Weights of a small GPT-style language model, trained from scratch on English Wikipedia: 92M tokens.
Each number is 500 + 25 x the weight over the matrix's rms, rounded and kept within 0 to 999. Layers, rows and columns count from 0. Numbers have three digits each.

# layer 8 MLP down (transposed), 320x128, rms 0.191, rows 130-166, columns 0-127
507476479501502492494523508500472486486491480534484497494477494525493503485503531498506495447511495487484482482541522554475511465516507501494495490533484507500516561523510515488537489514461481482489476534489451501499484482471516461467483524532477534445501544532495485473490511483480489478494540487501511516505521520491530513499485532470531484503495483536507459502550482500510519474478
484485487522472515503496476554486502488518530545509513528532523503515504511513502478494492508516521475480531528487528526470499527544490459486481489514507499509511515485509525511506540473450529510474500488555503534497476502503529507544516474477511516502510514513464483390553538538461454515504457483492470521490508482489510465531472525506497528476478476484459502510492495465523500488503
519503522494518520484517534489497480479506520500506500516534509535508467435474536444539455490522508492532489502520533531442533475505524481475514473476508482528536499525515500501490525521534501493514497540489511512484482479483472542509515485540551519534500485513511478473506492517504478482488465497526528483513489512482515500471472499520499463515469517513489539505490490513512548537486
507479518497478572470485482480547460495502495465513523478478499517536510477486511501489434505504491507497529483495527481529510512471525504533504515475482513468485509516499486473468503476502525487471422505456498543527500543459496470503518529515475441469505540519487487475438535505561536507485516563472533530539506477511480488562506502526514530516526493517449486505492522525542554475521
489492529497519490482504497470532547491508524506522509517518516546519545504516543472522476463501478509473513506450558544507512491465489479484471536463496517530472509491514503521472499487466420457441514504502496508517538516471498478485472457512477521485494492533482481509495480503521498518500486560486476445497543492550471530522539496514509518501474513526497499506528513480497466528529
532485532509541459527515500557519510491479522527517521519545489498486450494493531498429522510501513487487513492505454469499511512474547512478519482485573471525475510462487510455464530471487477517522506535517539504496506538478495467495491495475448484518500483526481452535497493514513504497487500523507511499490534493492490484509503504502478512488488527501518494453514498492529509479532
444486500513528478461472495514486502496470466481491493539533488526518511519493550493499482490476548481537466530448529525523479473518534500503493492503481500493505477503505468503484475544504528506562509485513458495465527497533438510543494492484485512483505495472483506512519460472511482425497504489443525459471515504492453498500494490500523503500509476518497484487473522511474503558492
539468491546481539487522509502512484496481512496534470525471471539512521511495482512482486468538480492467516499471524466503508496499553464478554481492511492528525552461492479488486521476507468488552439504523492548524480518532509495547489449535486439492519552519490500492492472470511509486473513546526507445494503499472497499531517481506486495497487461470506522494504494500492488502462
502559498455509486552520488516519481533489512476513497458528529491521513492491507490545470491498525549514507475512493512518517483525513508509534505500523528507518484483529521428491520480500522468554505539497454473466486491469493535482485494446523528496495514523508501496494473543494528494498510510504495470537544509477561512537530531488493535492507489517465507526490497464528461476521
509498498502473513482517490527535492445489485505472533527522486482488540499531519496498527494497502526510538513503477479502475485527489484463525555515490508469501497524506488530507453481496489506501461489485543561517517522482510485510506544513500450507526502503480509498464509491511537462474530498483496497532531477515496516520512434521522479476535480549500508471523484463540514453560
532470522471531521496525516493479507515539506493528512485511512528481456490467561492518485495424541503506513509473466509483486518437511420528546498479493481515491469491477518504460478547483494475526508489490472509520504488498462524508467443495495503465467490488499440528477521483471533529464503513486485496499472498501551485546502497481534522512503537534538514514499482485514554508475
513488528535447520484528535543502549509511521545515490472580480517519510513448512509471543465549515481471505506532481487509493506467491504508506493455496510547495510482481483493446553512485497461550489495505498504520503466514496523513517499527487540458493518558516485466488550495543475495567522472534542501512493507537497495492461493494509471491477486513482493510468483480520512522499
514513520502552517532477527554513509490487491487475545558476569522514472512518483553516477523549551474504495524523535474444482483514512474488471539519477502542499520490503502529506517508494491522540494490487502492488482515508510543529515510472504540539497529527506484507464526532479498483512496448536478532450536501483525528483499503501515475508524521500530520475497502519495502522496
497477533507519508521474538503543510504482515486490492486505486529510553502530509511501512504534449495538524514514480494477475511476481495528496457472492473513466505488503481478460486490510526498507473527528474498468515469456489474519481502517504445532516474451538510527510493507525542506481541506477469458485465444569483462463462547489462464454502491506499507488477501509519519459472
497526489491492491510491545562485477535501507529487493494517483505504551518514470510493474566520447508541504481449500503524488491512495522465488536508475480503475486494518463499485481534474498487502538495488503519499502461479502431517494471533531458495510492505524513476512503506510504460503515491511452490502540477520472551510519519515505497491492473508480484547485460508500513538503
537514503524512505476502490492469501496530519455458536470470496476464502456493486483514441479487526521477518472500473514510503511542521478505493486482503498470551493511545488514502506538510533500512486491510554508536541492468498489465508494529522485509535502452485533529514580532507510518477507518512500468470501481514523527518494513476512505501478489524454501501504487534533484481496
485505459572492505484479516502480463508488508511504487503553497494493513513526452492473506531494494461518524524490474487524491480464526508460508536465498483502469489515504493553503491521499542491493500500510469498474483516483478488494551466540502462514525550515497497502512522484450524529486496489517503482495487512546493502448514519480546537504502467465567533510533490530514518480506
502527496514500557475484488553450489520522512513489482510522528528475489551535517483484471546498484468525536504494481500489517498477492505478467504520499516454523527506453479515466498540450511472512502541529541542549525490502520529514494485492558487493514512518482472473480499508497516486480525519484501493455541489535498548492476482499508515474490500481501548475498510504505487490509
488516529466514521554474486510517549501480553496498517469464508499507525533528518482549491485534552505489511505492508502530498536538499505512515489515459498493529491488522525524504506508532474538510518499512541475493504513511475475500475501488511495504507559454519535556491457431483514501458486525529487517482516498525528507570522481482545471520484485489532451512481502542535537501475
504491507486494523523512506452501495479530511503531557505437528459500466515485462473487520479493516509479526545558487484480501507508479482472488511488486526527518487486507490496533496485542488492486475495508522455511537522500531526485513542469488514498493497496490492554535497478497501527519495531559517507478467502468488552509531502499515480491479501519508481513503514474497526492461
501486534486530476494539512523511491493503517532504482490453504509492533465535496481493517494454453483554520551490519483479526523530476512483492500460476495473491485494545477482488482492477493488538460503531531494515530512546486483496487482448524530533553542474454467517453483478488495511524512479501525494460461502509495485530476452510491491496478487564543507470548499503476474530522
487505472480493530465508506493500527523514525477499539505513526515499498502516508540480482537521465484468502515514492488488484479494517518507474480509486526534511544475497518492498486459536523482503462528502510489522478464507507512513507485490494515486505421535497483509478552508475488520532496530534479484503533529495474519479514468477501472502451493474493446518479493487485493498471
490517546488544474523479523494495504511492525519506548509551534486514484515525556501499465435472462474495458528471516514507503467492479538492520542525511533462491515506465504522486460506506528504522521452476460493536469490501509547490508511554499607506463489514536488496488512543496504502504476465500523504523480519486510511514503463503537509481485484535515474481514507524499508515507
484518488498443541490493488507473479538520490478459489484530464485520511551498511498504507543488492502504538491485469486549504529522500475479490483456471484492491512514555533479519478506452474502481496514527478502498542546528480489505530510508505495507451546509475526472495485489502474434506499501476508522459466483555463492501480458530504488511492492476514548508483535488515463517443
526504482484551514490504507493485499515485480473500504518465517462541511511497564508487495536509480491461499459494470462504471557497549526533493502513522492485476497481504487504484505500495518503470485516510499550496468498505532484492502491501517430556489492494467520468525541503533527476465523479475485510490499501510493481502477556485486503522506527488458498514492439507515522460532
532469500497471522545438491528493486504505495505501490503482469513482518517533500556495502511526491488474494555461506474513493490546499542533510497464501532555483448526494543524515502502517514510447486481538505471521456542500496486524500491500494459459480513471496483506513469536523513522459483488509546474533467513498527489494507449510519475511473493470516550477526491513521495488512
536506499500499524526487507517484496552489494485485475514488548525453465521558485526511519463518493493511505527517517528462476502502494502503483489534551489517508533500482490481526467512497523508528508516525500461496504547485545531503505521504492538470525514486524503505495502516478466515471514488500478445541525500534477544496471484512465479453462493531472478479496500508529486545529
449494474490506493475503491519521521492496471522485510491522521451449501504538504466547477444528525493515493551498470491492492492531481501508525510479489435483491540534498520504486510499475550493502548510474500502449504523474498535495465533506506538508493492464525530485499523555472529450500531512470458486511542491511507477452508491514516470478514461541520505490456525530548486478483
496482507543505505486511527523539559524533516529504512519545528527517428495454486482507519492541529513516509482495489525532530503484514453517516480486475569493493496499485518494552496487486473496461513447515554550481511490517531463471474458533505512480481527461471482467508505490521484484459464480468477478468503529508524483503499519498501524498465485529496512496471522465463479504476
495497494493487506493495485533464495458498510503480505479559445484479521469509512527508499560504503490485534482451501504445503492501453530463486520522475516470480511494537525507529476547522490518538508467525467483451464480485514505507503500523511466518484457541493511450467499565484489486498485495534499485472511488476479506528485463502518473452483517490544517499498523504497483457512
528521486463457475513517482516461450524529533508518515479498494497489545439506463494479484476496480543492490497500489485509514514470490505512517479480525524497461546505499479505505429510492474527489492543504473459448458531470524495462500486508484552550489522462492479483510543480526494546466500470488496462542549478535492499502554481479526495512554522495483507520512452489479493481490
504500490494476506484472471461486489517514487489453508537502515504506485529478508496454475436506503487475542499527456504509459490501480513503496524532481504529526482493499488503468510491503459503473533483448481521520487485499471513523502511455523464497454465492531498469498507460527504472522462451487498517501453519462516519512503475491517469499511478474518442544448516529523501480479
486509491491404490504512516485487531476479467544504522469564491503504506511508504505521484627467534507498459511502480503516465480504462480516495515501476477518486489488486521501504490488471499529482500484507478465498480470477518464475515518506486475483505492471502487544495483490447484490508491503512495544537497495520506488498460508469489496487498490505527498536491534486497483507484
519521498509490526520554541500509461551496489467522490492517543522480502453461488519493520532503548490464521522525480495438432523481495477534504524525502500528511548463494525485538477478483480522470526495456470496516500502480527519482479467483545486512502491528492465502498518485460448482507489516470515536508485530510481454521519447465495521497507517495477487498541507510475473508523
500533492519536489463485465544463496534509514493520466453518455519489530499506539451487506465488517517523500489527566467496515500491519475491514505452485496544514535474505464511489483441539491543520570494490538511502507474493522480517516514491509533497468500468497509518520516503517493519509498522498489527467517491500501488481518462500531495490529509444497512496480523534514520549498
498506505507459431520511543521509465468509449485503478518523492502480524526534497456490531452472498467433470521514546559503467525507509484466523491451536538521493468511515458508528503526485482504556517463459507486437486502481487516508481500542534507501532491531487459581514505512543504506482499505446545481508496522507485452537476476480519519544503510556490451510501506447564479527492
512468503484502462485526541560553457496524479505494509462436507479484514492524483500544476526537489490505465475429545479496510516552513508515527480488544483489541489530516472512515520482496506498498516482482475480499482482447484416480511512484492528502528513502459466505478495537523481500532500502477493493544494514536567509480516489494478523541481465538463533491471528509489503498544
# layer 8 MLP gate, 320x128, rms 0.193, rows 131-166, columns 0-127
492487506490530496535478498500445514483462492497468542517432538449462480481505463462500533506485499458489499506482509476528551555495500506494495462526477511506516456467453531480509486511526536497517497495493466499544545483517530518536476511506453504503535465468516512521467488487484503467516497486466506508506527507519470497465515477479510529508490515501469473547466499511483472478538
549542520487495501502511535516507532523481527472530480491502491478499490458505489501528516526499490491507470523467509484510508507519543471465561515488482478507459521539477475457519514503493471474525516505480447535507513515509529483510469496502472511498539509509493500498534521523511503492542529482479508551491512516491493472469480497495478553488488513488529511493520516522499500470482
567506502466480490520459483499461554506486475506519492506460494511490507514467516464519483510504487525501484468524517523511515478517481448526508488507487464518481490481482515481526541500495480530515509498531490502470517484571451478534459488554449509476520485475440495448511475476472525473501516493511505469456498515513538466444478475478474478465558541559469490489509500501489525534514
514487504502465481513447480505472498519535500539472510493418536513500507498492520518503470515510526491517478518495483481495566480449495528492508475531557464477475458520499519468540487551530530514508516529511500542469542490488491518519494530500490499513485488489494532500500516511529525485462474469537488488507503486517499519499461480486512515501463470516499486487540509481483483527516
482551493502461477494472503503492469537512498513524471499468505533513544534488489549531488552496504464543452501486497557461498491467477548509500470509514507475496449484511476493536496517537433494483508536501524492488515485458469495486474492524483446469477507487492504511462492497512521497462527495512514531534532501523483486497485548514515506478484520548495489526508490471499524515536
498543539471426513523508489482501497477531471550521558469455528454522492477510437553486502514537503482459502488509500501476477532491499482508514523526518503532497476527536494481523535506495455491484492494466482519506488496515532484462483531474514440502499474500476449491490508486475477536463501470554530521473493521498537498491519498510473496489500551501535501481506459510492513503470
501483502485474522457469523490497506435488484481539471489487521472526519521508450493507486487519495463474519483477527539492522512483493460563537445488519514517516478485507489486477558524502503468493496527516519512518517498530519514501506447492504456494508536506493511463492498501509526500474511494522449514476483501529579449521480584543503514513510505488480534494508491489499487509462
500519571506488451503512502524507504444489500540510541481493508489488495476451493518510479581506505488518489525454529494477465501464494485487546497506505503484465507492462542491491498573521494512497537537504486527483514455517517470520508533516538473499502509531523465476481507510570512491533489535549521488476527520488467466486502536478492512510533489479511507460488495500471521513536
521521518499490528553489499503540448472517483500503515459496469453474514520530502482541514497478460487492484449523491501469496456479518507520488476505530521487478481482494511536553515470492477497519515534505470530496483494511535502479506521476477489504493509480529502483434498499483523501498506483539468523526426529488520509529519477515519501482484480487471516489481476474520469473456
485526490504467522489486491510517497446471534510469485504454501493491536487534458523527505494518500497544472513471520526506533511524545491486473487520533456462498499468553509497541491487515510466514507499522450520496495519500560476475513497472520465536487546499500545517533486520564492499482504481463473484515499502507465472488516486566465530480480489500462525511478517507483463494468
578523531474490497522490477511480511523486525484491511497529480476508436470469491491509496499523477463502469508467535477501501530510482505500530514503515493461462477483507504492484486531523482457544520523499469550484517453490512497523497540505511489516535454497480476494465488555538511482517526477556502504451526527516548478505507475477464484450506518545466476493475534480520534521532
519477488446513490536479489528531506485496502472512527505522506505480501525527491511478472495550492523482461512521527548462521481510498497484517513511500489495501480514472486520540479476499445506527543477534506517484488502511503496516495520522503484474451523495552499507490461569508468485483467457538477484482497541486505504538478537534507507514482502542509496477491493492494527506475
470499517501481494529515486515472511506460513525479501463515489446529499438525496512555476511482516444518509492446531462484512540539498490520518500498500482474451510491508491492507553517517530489514486535502464496534467485493538478496523487550518486544523511453498545496491525492538502512486556492481481509533500528514539475499518477468482519473518489528496547504513465481512518478512
473502499475491475505497505533486493514503546494470465497516497489478503483466535485549456525485502451538504481465504489532492498518476479540533517524508448452518469502527502471496514488494513490557484491542502533534487487458468559525507532510511482508459489503503519500480513515539494491465508476499468496488539506523477496505487477514485481481473480523452495498498487512542497477526
490488524506484455519516526555475530498480530474509521499517503521492523515446517553524537532504515543465449512474513502482558494497500494490534517527530494464530508513455488494501513504493475466505493503521473511447520510498507478491451484515526478497547504484496463447528502447516485485486504499439487507487482526469520504519496528489531525520506543495550492497515464460480494467534
505502487504467503480514480522493498481494556485489525512509525471476491514500452501491489516534571506506501491539525501510471512492496468496501509502491474537523519497517473523500549503537426480519524519551526531499499489531492512505517486470442460492480511539495490455510498506478525485525475501538525452460528485472520492482497526525499498454551495487506512538506483468477493529517
544467542500480509478477500492482492469515539466547503476472463518504472497491503473514521520490498477490501480469515499470493527503483485451516461506489514507473485505472467498504481522481499460484507501527504518490468505502519484512513480495535494506496447489530548522477505521504522507500523472505456545494517490508484510494460537471448514482485551522492529539464524503474479549509
533521463447481519504531434506483515529539526541493451506507494496466492479464528485500469495516474493477477524481533503476522480515516500500476478528502500471498479472461494532511492508541490439522520540535443499512485461552486529483510527520490451506478509469504525463440523503496473486518494505512456471509502499484509505522523503470483477524479509527505510517490502495497512556490
481514504503514485519524519512494480517505473490515457464493513488421484471501497528517497497477505524557497478478490511531535464475498513534521476489464475504491499531500515481480520501477518465497478554509476520520514531484470494527474506491484497524518488483464505480482482524519513494518514553502474560547536498509576528533488518472518525497486514503490524539497437493506533504490
506539515488488515526481491528493478482531490499491491465490499482522514517437506496543443527494529447484538475480511547510515499447501490485493443492555559507505459515534490479527542527516443490497483523518484459462524501456477462485532506517503429487508531488516480493514512507514502472508478491496488486454493533502510488523478519498452541481491510552493527513512470506507515508524
486534506457491466479519464518494485492502456477450508526503477493528509527443508474497492505531502466498532514496504511560474548557507480481510500534497501466502512475494495508475500525506470513529545500490502501498525510547517487479503511511513448509514511498523504489511496478500519465489485498470523478513496495517479528466499510499489509484453484494464492473554519495497472483494
569485486490478481500536500534468504506503479481495505485478482524509509560470544490483500524451515550507436464524505483501506484529509520535455486513470455506515464517522486486504522524533490494552507503510508533498525520520487496508492499508469468492499479484484469485530468478455524484510502515478509477483499550504507527519478481463523530492560491547491496478498463476487455528494
475516513488478508510478465522489500494502485521487477507528506453482511486470503477505492507491502495521498497488504543558454478503488502535493493513472469490478460517490521486479492524516493474540482510492484490527511482502498495512512533546511479542493480524501518504514464507529566481479543472482497535488507499553502480514535516476475504461545536498475569518475498521516471489462
537457501449467444524504465514505487474507497512494509478522507458479529513503501524507498501508549502497505466483504488516487524504489503498540505477484520507468511514465507537550488461487500518553498525501493463518535470487534491510496492494519507542493512502507522508495502521515516510490477475521473533510463499529500494488527480465463452461478542504458537506490484531513474516506
486485474489495487516517524536533519492477494497496513488478508471470494512496466506530534511514508517465484571463508506503523490514475470517518536509482488495468505464510518473535499538515499520512489527533521465465508497561496458483463492496478513497521550493505532472484477562523492491518527486457518481488484518507490498543477487525504564487423524541534476464533516517486498477522
502523503465500494504513508532479499474493484536474507529484498531492511434543521461478495562526497504519508479491473524480498500500535413541483457522527505481528506541515492519512496549538512523519500531504494513492484500478459488488518468504496467490506503499454504504454500532485471486437529483505473473504528492489532500487468471508485494510473483500511477514486505455510492510515
501496512465539473520516498545441565479481506524511562504507553505518537497476546490472491506515544533526466505493472515474510573542446527516527494504536520489482482491472500505516519506552548519531512495489475512501539519508527497491484466501530513508517457481473494517480472497493524526499507465475483483505504536529523507497498524487486497519526476500542497488444509489441489501535
495493473504479500553495512514487581489486505555484554520490516461457495517518490505513517515521495534513500463472492481513511533512513462490495452483532473394509485458464493496512502518493497494513487550495489504537504464492512516492493477491490483517503513508512531476542503520553494505499474489470491549494496504547488553455484542511471492488480519534475493514498500534469501514501
476526495463465493526485522502498478513519487510502498466505492485493515466524524516540505512507476479556469465493506494524524540512507492502516520500482495443500464496503511463514488558518517468529441515549490502533490446490469480527537482515487488513511528468538523491507478502505498514468554478473515492496542503522494484517478514445488491495498518531531536511506498480498518524481
507512550518470487526499475518516530463523471532475524476474531532504457502502496516515471537493507476533528464475470498470499528493515458511470482536552483479467493490522519484512497523524524482491495537471504548510533513519520533571514488510526473504552472509516504474474508501516517451486492496504512509471488536516515513480429487508488423499482507461512486522456536496497522484468
528564449444481465513492526490462532511512503501504500467481509490510542515496480511556463493501509485520457479478519513481492480512482500474549468507491483473474430484525496477530496552511474487537467514540458516526545490480482512502485455552505473458541543457481493498498496485529536484479515466473478508531521482515512480500467547505489551459503478546514525487521469497512515465536
549497496476522462472481452519532515444472476486569518499489501508496463502494506532493468491514486511501491528525564509482493491511498512497502489523532519479521443435427507481508540513470488484570507490531485515508556484492470496483480490501474470524480492460479483472524482487513494484477469494506524509516480543517519455481473531499484479521557570532541498512468452507483515515474
529513470467501481502468469521495522500474490481480490475473444495496513548482490468514473506485515481479462485465481541483501522511485491475477499477464527484471487481492498523525529550514522503522526486529494514456499518520462511516519522480462444535476482452489523480500494524518556498483498461512476492468481502532523536490494527533492489515502480513500544546501512494515494461480
525499539483476513528511467485491498504505502482491498492493499505503543484515469503528508476470509490521442427450533485484503491507510508509521495522558527480480468480487521487493515534491484489497481505506477523477493511488521466518487508510472474514526468478513508477466528503554480448497490478470489472466478522485484482474489465490473495507483533549493498487512470508530482446467
499494497517427493538496457585449514451518488548522540481501506543517477469491498514479482638490526464516509480504490467532500526476485454518526526481507467488483503506502468531495500524509452499512537520503450501513521508502505478516524480473498432528526494513459454500522490516481469471439510502528473449522510508517509547464507522502528515537502497477520493509488519483498499489504
515510495469487473513488462527496531472507491505486499483469519496441487513516493503498532536464504542481537543518554484537482501519468449493522472528483489509478502461480519473535504524485538539547500515503527495482493472488499500521492476512461467519487519518499524476439490553511504486445479485437467516473485546506541451484494540461532473472512482500479527477510519504522502498496
# layer 8 MLP up, 320x128, rms 0.195, rows 131-166, columns 0-127
511501497508495449466507549509531488539490481476479475489537492548525532536485557487502518504484494506523541520465496503506525528519502481547502504538541457478514501499517492511501520521499487502537536499482489510477512455484480469477489442529458512487443499509444528520500516504499463503500497530476511499519506514495500511515518489491474492535516459512503495501476493467460471517514
511481510463492493485474493499515487482499502502513484528499530509578467484466479485493494500476507500466485535503560488501458498477501538488544490504477524481484494500487510489490526507534469497535480473526508477495534475508491486456458527468532498492525453481530474519493527477507485511511528466533486548447460523493483505494540517517473512513488525533493480510543500522509516542479
527504445502520474498508521512496494510516508465472452522473483551478522541510514520532544488526475521508537460439502520530508449509523489515518518447504505497541532489496528500537491521505544506489503513559502506472498468506513458566470491550433514482532488496456519483498500522505568487499490530507515495485486486510528466442517482503470490493535527558475513495516492502553504484530
494493538494493459462492513497459498496509507509491511465523434503524475478510545480543514511443485508512480505485446520498459553484523468462466504482498459461488477509516472507514504511494551482499522533468502574474499523455493487487482526503525526556474487498539495518517512479514496514480544541526520494538521519505464529507501528497512548520531505490480532501494479491510521512491
458497509491468493492499523491472524500508485503538559492493514506527460480499497469534534499488511533508459475475516503574549496480470484505502497500502479507490441506479503502491530455442455476478441495487549517488466514474493469469526518497467472470527479485496489489482508487549480512499497513482515481509524481520489516492513513487521478516489531477517508539540495505501503495488
485476499499475459545499469522536482437534506579494479469510502468525488477530510512527481526499488476471524482506527510483497472481516433494511479501510505497512505487490515542492492519458467510525495492466492503507471509493539511477512539541518461540491535516517512502454548477510499541495470507545493509467452504513551531482490491464476509497543499510509515502531504513518539439533
501481474510542506445465489509466546541492485518540516457464487529497469503496439492482516504477505480520516555502496547513513499544483502522492512516461510512467482497560488496528510479518530542506527504492481462484565493519519520518477519456441540531500459491511487523536484472461504479519499510485488502498527502500496499507478531452481514484508528499461494532490468528491536502466
523520484486475534471498488505547507563490508468472473486479471515545526528500506469492535492479492518524493519520494494575527522493506479505503511452524471490525474544568533518476491461529501477511474531507499475536538523515495481484494476478457502499508504510499491497471506497494511508483558497443468490529500474490488484508479505476525526452518502534482510542507512475499474479512
528507486504488474478516489485545509479489511491513472482506473513485495503490461487452545489515489484503464508521539532505514513482505484471491483509490509487477494453493522452464484536506499468493495512489495482484489532522504477484525476501477498515489481501545506485498497538489513454479492487550557529517494464492519478473443519488507467471509571482524526483506508507490477529482
498473477511530493528517531521470463478532514499515504517537481482482518506486528480530469498481552512490521528481500551511462485482475512505502512483497522485537469531447569479448487458476483512507549539512482513463510510506502509524421521491482535517490462460520483536476522545486470517437474502521459507494518517521501546493483522510474561551464513499494464493479494495496482469524
490534526515525566478492537476498495527454506506487503554498541539480532510501481530496496481487481523520510526458554516464522437492532520528507508487496460483468483490515502488506466462510474478454536477523464491454485477499494494561515536509483518455520543529456479492471487533501489497487528525511538466498504493509518463515474481534507518531470497517504445470498515530516512520485
498503489504521548487503465464484528493532497521526507489442500456469519522498524488463525496518452467546549528502471499499525502528530499518494494475480504464459520491494518533495527493480563527484538512501490481551512503524535493521534483507508485484518470451501518471502541492483490504517488502495507505522529475545492498487502477515478465472477474482439493502504526557531468515527
479491526484453522543501498477495493479508524518483539513462561532470492462514435523519481501539500526533514507529455473426547503456464450481530500477521507547489477494491556486494504487536479484476504491486501504535478483500501472523513544503499491553455503517524504475509485517494516536527487489503501545529508483502506482485486516529509490487489504488522553498525495503494516509513
526507520428507497470505447476489485488502518487503518490471512498522437498476498473498502492511439505501499498526481503471494486482496512462494485467517515498512525514466508516511487496521532518519472565498480504466536471489515471439519490521484505529494474482520492517512503457433495505459496466537514499472480488493498522493495499466447494506487533480499530532491523509486504510506
543497525471495472480507470493514488529498498472518483509516476526527475437426518479474528503475463535460468533507489516522507523479505536487510538465496471475487503520454440489479478484495519465514501511481485548460489478455483485460535491475484508522534480499508486460531486489466510487489504480488527504487491478493502508500539501468511535506499495521486493483514503473496477511526
508515522527493456491518473452515487542511528506473486438506481518470515469465505504531509472491513490502505473510497497517487484534459490492470508461478500522479481480512508482519545535513503479480477491507496551471497512489504478485475477514505466559524504498511517450518513508495486511529482510508537454468495470494564467462517504502509491516495529465475558502536508551505514514479
473470495509495514498489568477528525490446508485509490547501519488498520526546522541504499477528529498490477499497531495513525474498482493491555503466456496559505510479520475518537514480521505503491468535515501496496457467532469497530509504500468548458495526471461507514490522488498476482468488518505476482491481468502516503479526445540510512522501526517536479491509493489473487525532
551496520480497520496502517500486466493470530470501529498500533519499476492473493522530519481519517494469464509495558484481515462525541519481515528483458498505518527487456515499475503549470443492481501504488524514498499499512526503499493540507530519501507510511438447490526530495470519485527485508501503491458501515473467503554510465502509507479563583502534473506501504501458490480478
451519492508489485532478523516485499446506496508515442508528481505457534473545498515507513532488515497541532501453505496513536508528518519517496491503475500491498521473484473525496479507502511518500509491540452488512476463492480517533494514506521478503515515508499524504483500522529540466507527509465477491527539479494527470453517495486502507512484497528492473523499479465491518489524
526517529555508493503499477494488485536538502496483509526473525479431528484530538509516503498526538486432564494500502501474511496514517471494496485486497485442548501455493523512555504507495518525483493496488480509500490515517531523494467469525517506493524497526496445478492517514489453541477448538525510490482484522526459517522501482510508491511524503486506532499507561534541466501514
530460502489489516536467477462490488493468510479526480472481490498525514518506525484510518475491505522504485526459498514544514484465492466470500482481513493469508488511487488508475510503472551525503467508525489494488503494534528469493504485549473494511522507487461519480526473483506508477487466492488503477475480488539529514495471510534494513514513478502494471550547488500475526471514
537539563493478510521513468501457520473481495521507528525513510490479468508476489493489489498484528546510500489532484495512495461508472467505463510509520550524488501468476506519539492460500521485497462466493510515527521531528469479497506492458490490505506535510406519507518493501456517501512429510503548525513505498464478505489477490499539500515524510501500483544524493440554481509457
511526473513436540496493464509526496465485496480503524508494470506526494519517455507523499515519493513512471468501464458496523492508501512507450491505493519491464500532501510538534505515538519467490498543539538504460484474500471452489473530531464484540479506515498469461557514496541500524496537536532453483493450512501517469496497532503525531550473480482537522522499516494480530498502
482538520487513537503483507457445517507542541504491499488461515539510474474488500505494513481486469515540505545470505532473509485464502532515501488504509445487518506471492469463482539507509515482441495516485512516508507488506483487486513513513459478492507517497472469467527480499482517467467479494501471475499543470509508446499501552534509558486525486457497488513540533488472485493486
470570487483509519490521478509487506487515482467492477513469490540496519508470529494507522520498474499557505510512529476538520503486505449499502448475474485465483497487509497494487475471489526516508518529480473528508483470472542518578511526530491482496538477507532485494498501545497543506515512486485501477502518495531529456508518530450528501497508489483458554520497519539513501512530
531483439454478509486506525479512499513479488536535525489516439529461466507454539495489467485507521505481473486531519480494542525495540462460489541510508513438469484489480486501484517495454518496496491470513513517508497515512453470455471530495521500476491485495507468496474517476533522492490508490490506498507477512546532505540474530512509475494511526521485504447477485488485503523510
536440531522472508534485486485509464571468557481501489494515466544556518500494494453499524502498452477472466473508527492516527519454501502490566502481519497511543480527449506491501511499501482498478464484516523539510473501472498506499479458520516508505475508508502515514499470441531509501521501533473471477519488498532503493541499498480473498473511518475511483517472490438467504536510
531440526528500507489524474514500482531503513518527485504501507492500491480519506507458492498520528507506478483494506449563499469494511527502509458478473470507532484469501502468510490470556474483502457489541520566521492465523461528546484513483475506427515512454433485482504524506529494490531500508488462505494508477491523479472477499529487509494553471512490472474545520512442481484492
464499473488501503492509460522532491500490490512514534526487481518521487468490474514496533504443477495460526515524462501530493484536464473481511536508530538506469477453538532511502483489447512479548530499479476509473462506528510490459487514457528525513469524512486514556478490535488489523506513507529500484539495499552524469492496527493502480505488484541487475521496457550512510467505
520487495490495482473538495526512529527523527514462507501510462495499503475470461521470490515458498455544457541537494546488540473516507511462458510561489531473491475513528551499516509495483485518514542490517524524532513479493439445504459521508503487520472498482529524528522482521524479502453527527498489524495525483523483485499546503447501544537492489497481473493558518478488471445501
514549498461480511520495512469466481460526493523517495484508512501513496476496441543544482474486555478495455481494502509497508503486498479485493533491470454522489475516523516466511499507511465513493501507529498491491481541472520502502470474534510483481512494477530498472506554504488538518495527493522478492497503470490535435506473527459519522482541528520531501472536504519455500510508
482534539498491530513523513499479449533495503538476459523491481526506516505495516507536469517526482485513515459496532469488516485496514490514500525517494524496531528533535499529473484544532473484455521475478485502457466505424500475465517565511487488467517517510534505482503499525514518500497530533492518488456528490430523521521544499512558551496463470498491503445536564484538527490467
492476473503519467486525499535503474460508471536491492492527480485479501484483513525498536510502506525513520500449488498542503537528538516512531525501496535495490498503517522561486477482500528534521559531487510481420499499528526540485514505470479500491495508492544506480443560489506502527469485481508492501500449534526514495533531479495512521492498474506537487525512554537506525459462
552479513516506513492493453490456477529517535513496512486479476510492496506532491494462548478474474515522490459468478410505511469497485556478494498513522537501524463472494502522489483492507488526511491480521541509526503483502521514520498529475473519497500471496466499524491515477485474492498454457504520478475530496489461481430523461539492508515485469526491461477488485485506495491505
533487497523450515488495517514526469522510499502519466540452534507488567577484538486490559554535511520503538477506516498498461484487496509536520497455495509557572514484461503454504497530509485525475437457517482477505525506516513513501470470496515463453506528542489466447465471524516502478478524519438531494511519505457520455473549527540484527508488520481488470435556528486518486514520
496479479494545494513491513500511526515461514509484520536549458531479513487490511511525521480529497490480476508451504512472481452527513479499493493499540525509531511556529482498529485527483485472501492509478434483481510472568520485513495489519486559486504543491516455511533472466457476541527507489463575488555492515557500512509486466541493482500486535519525485545508466478467472514538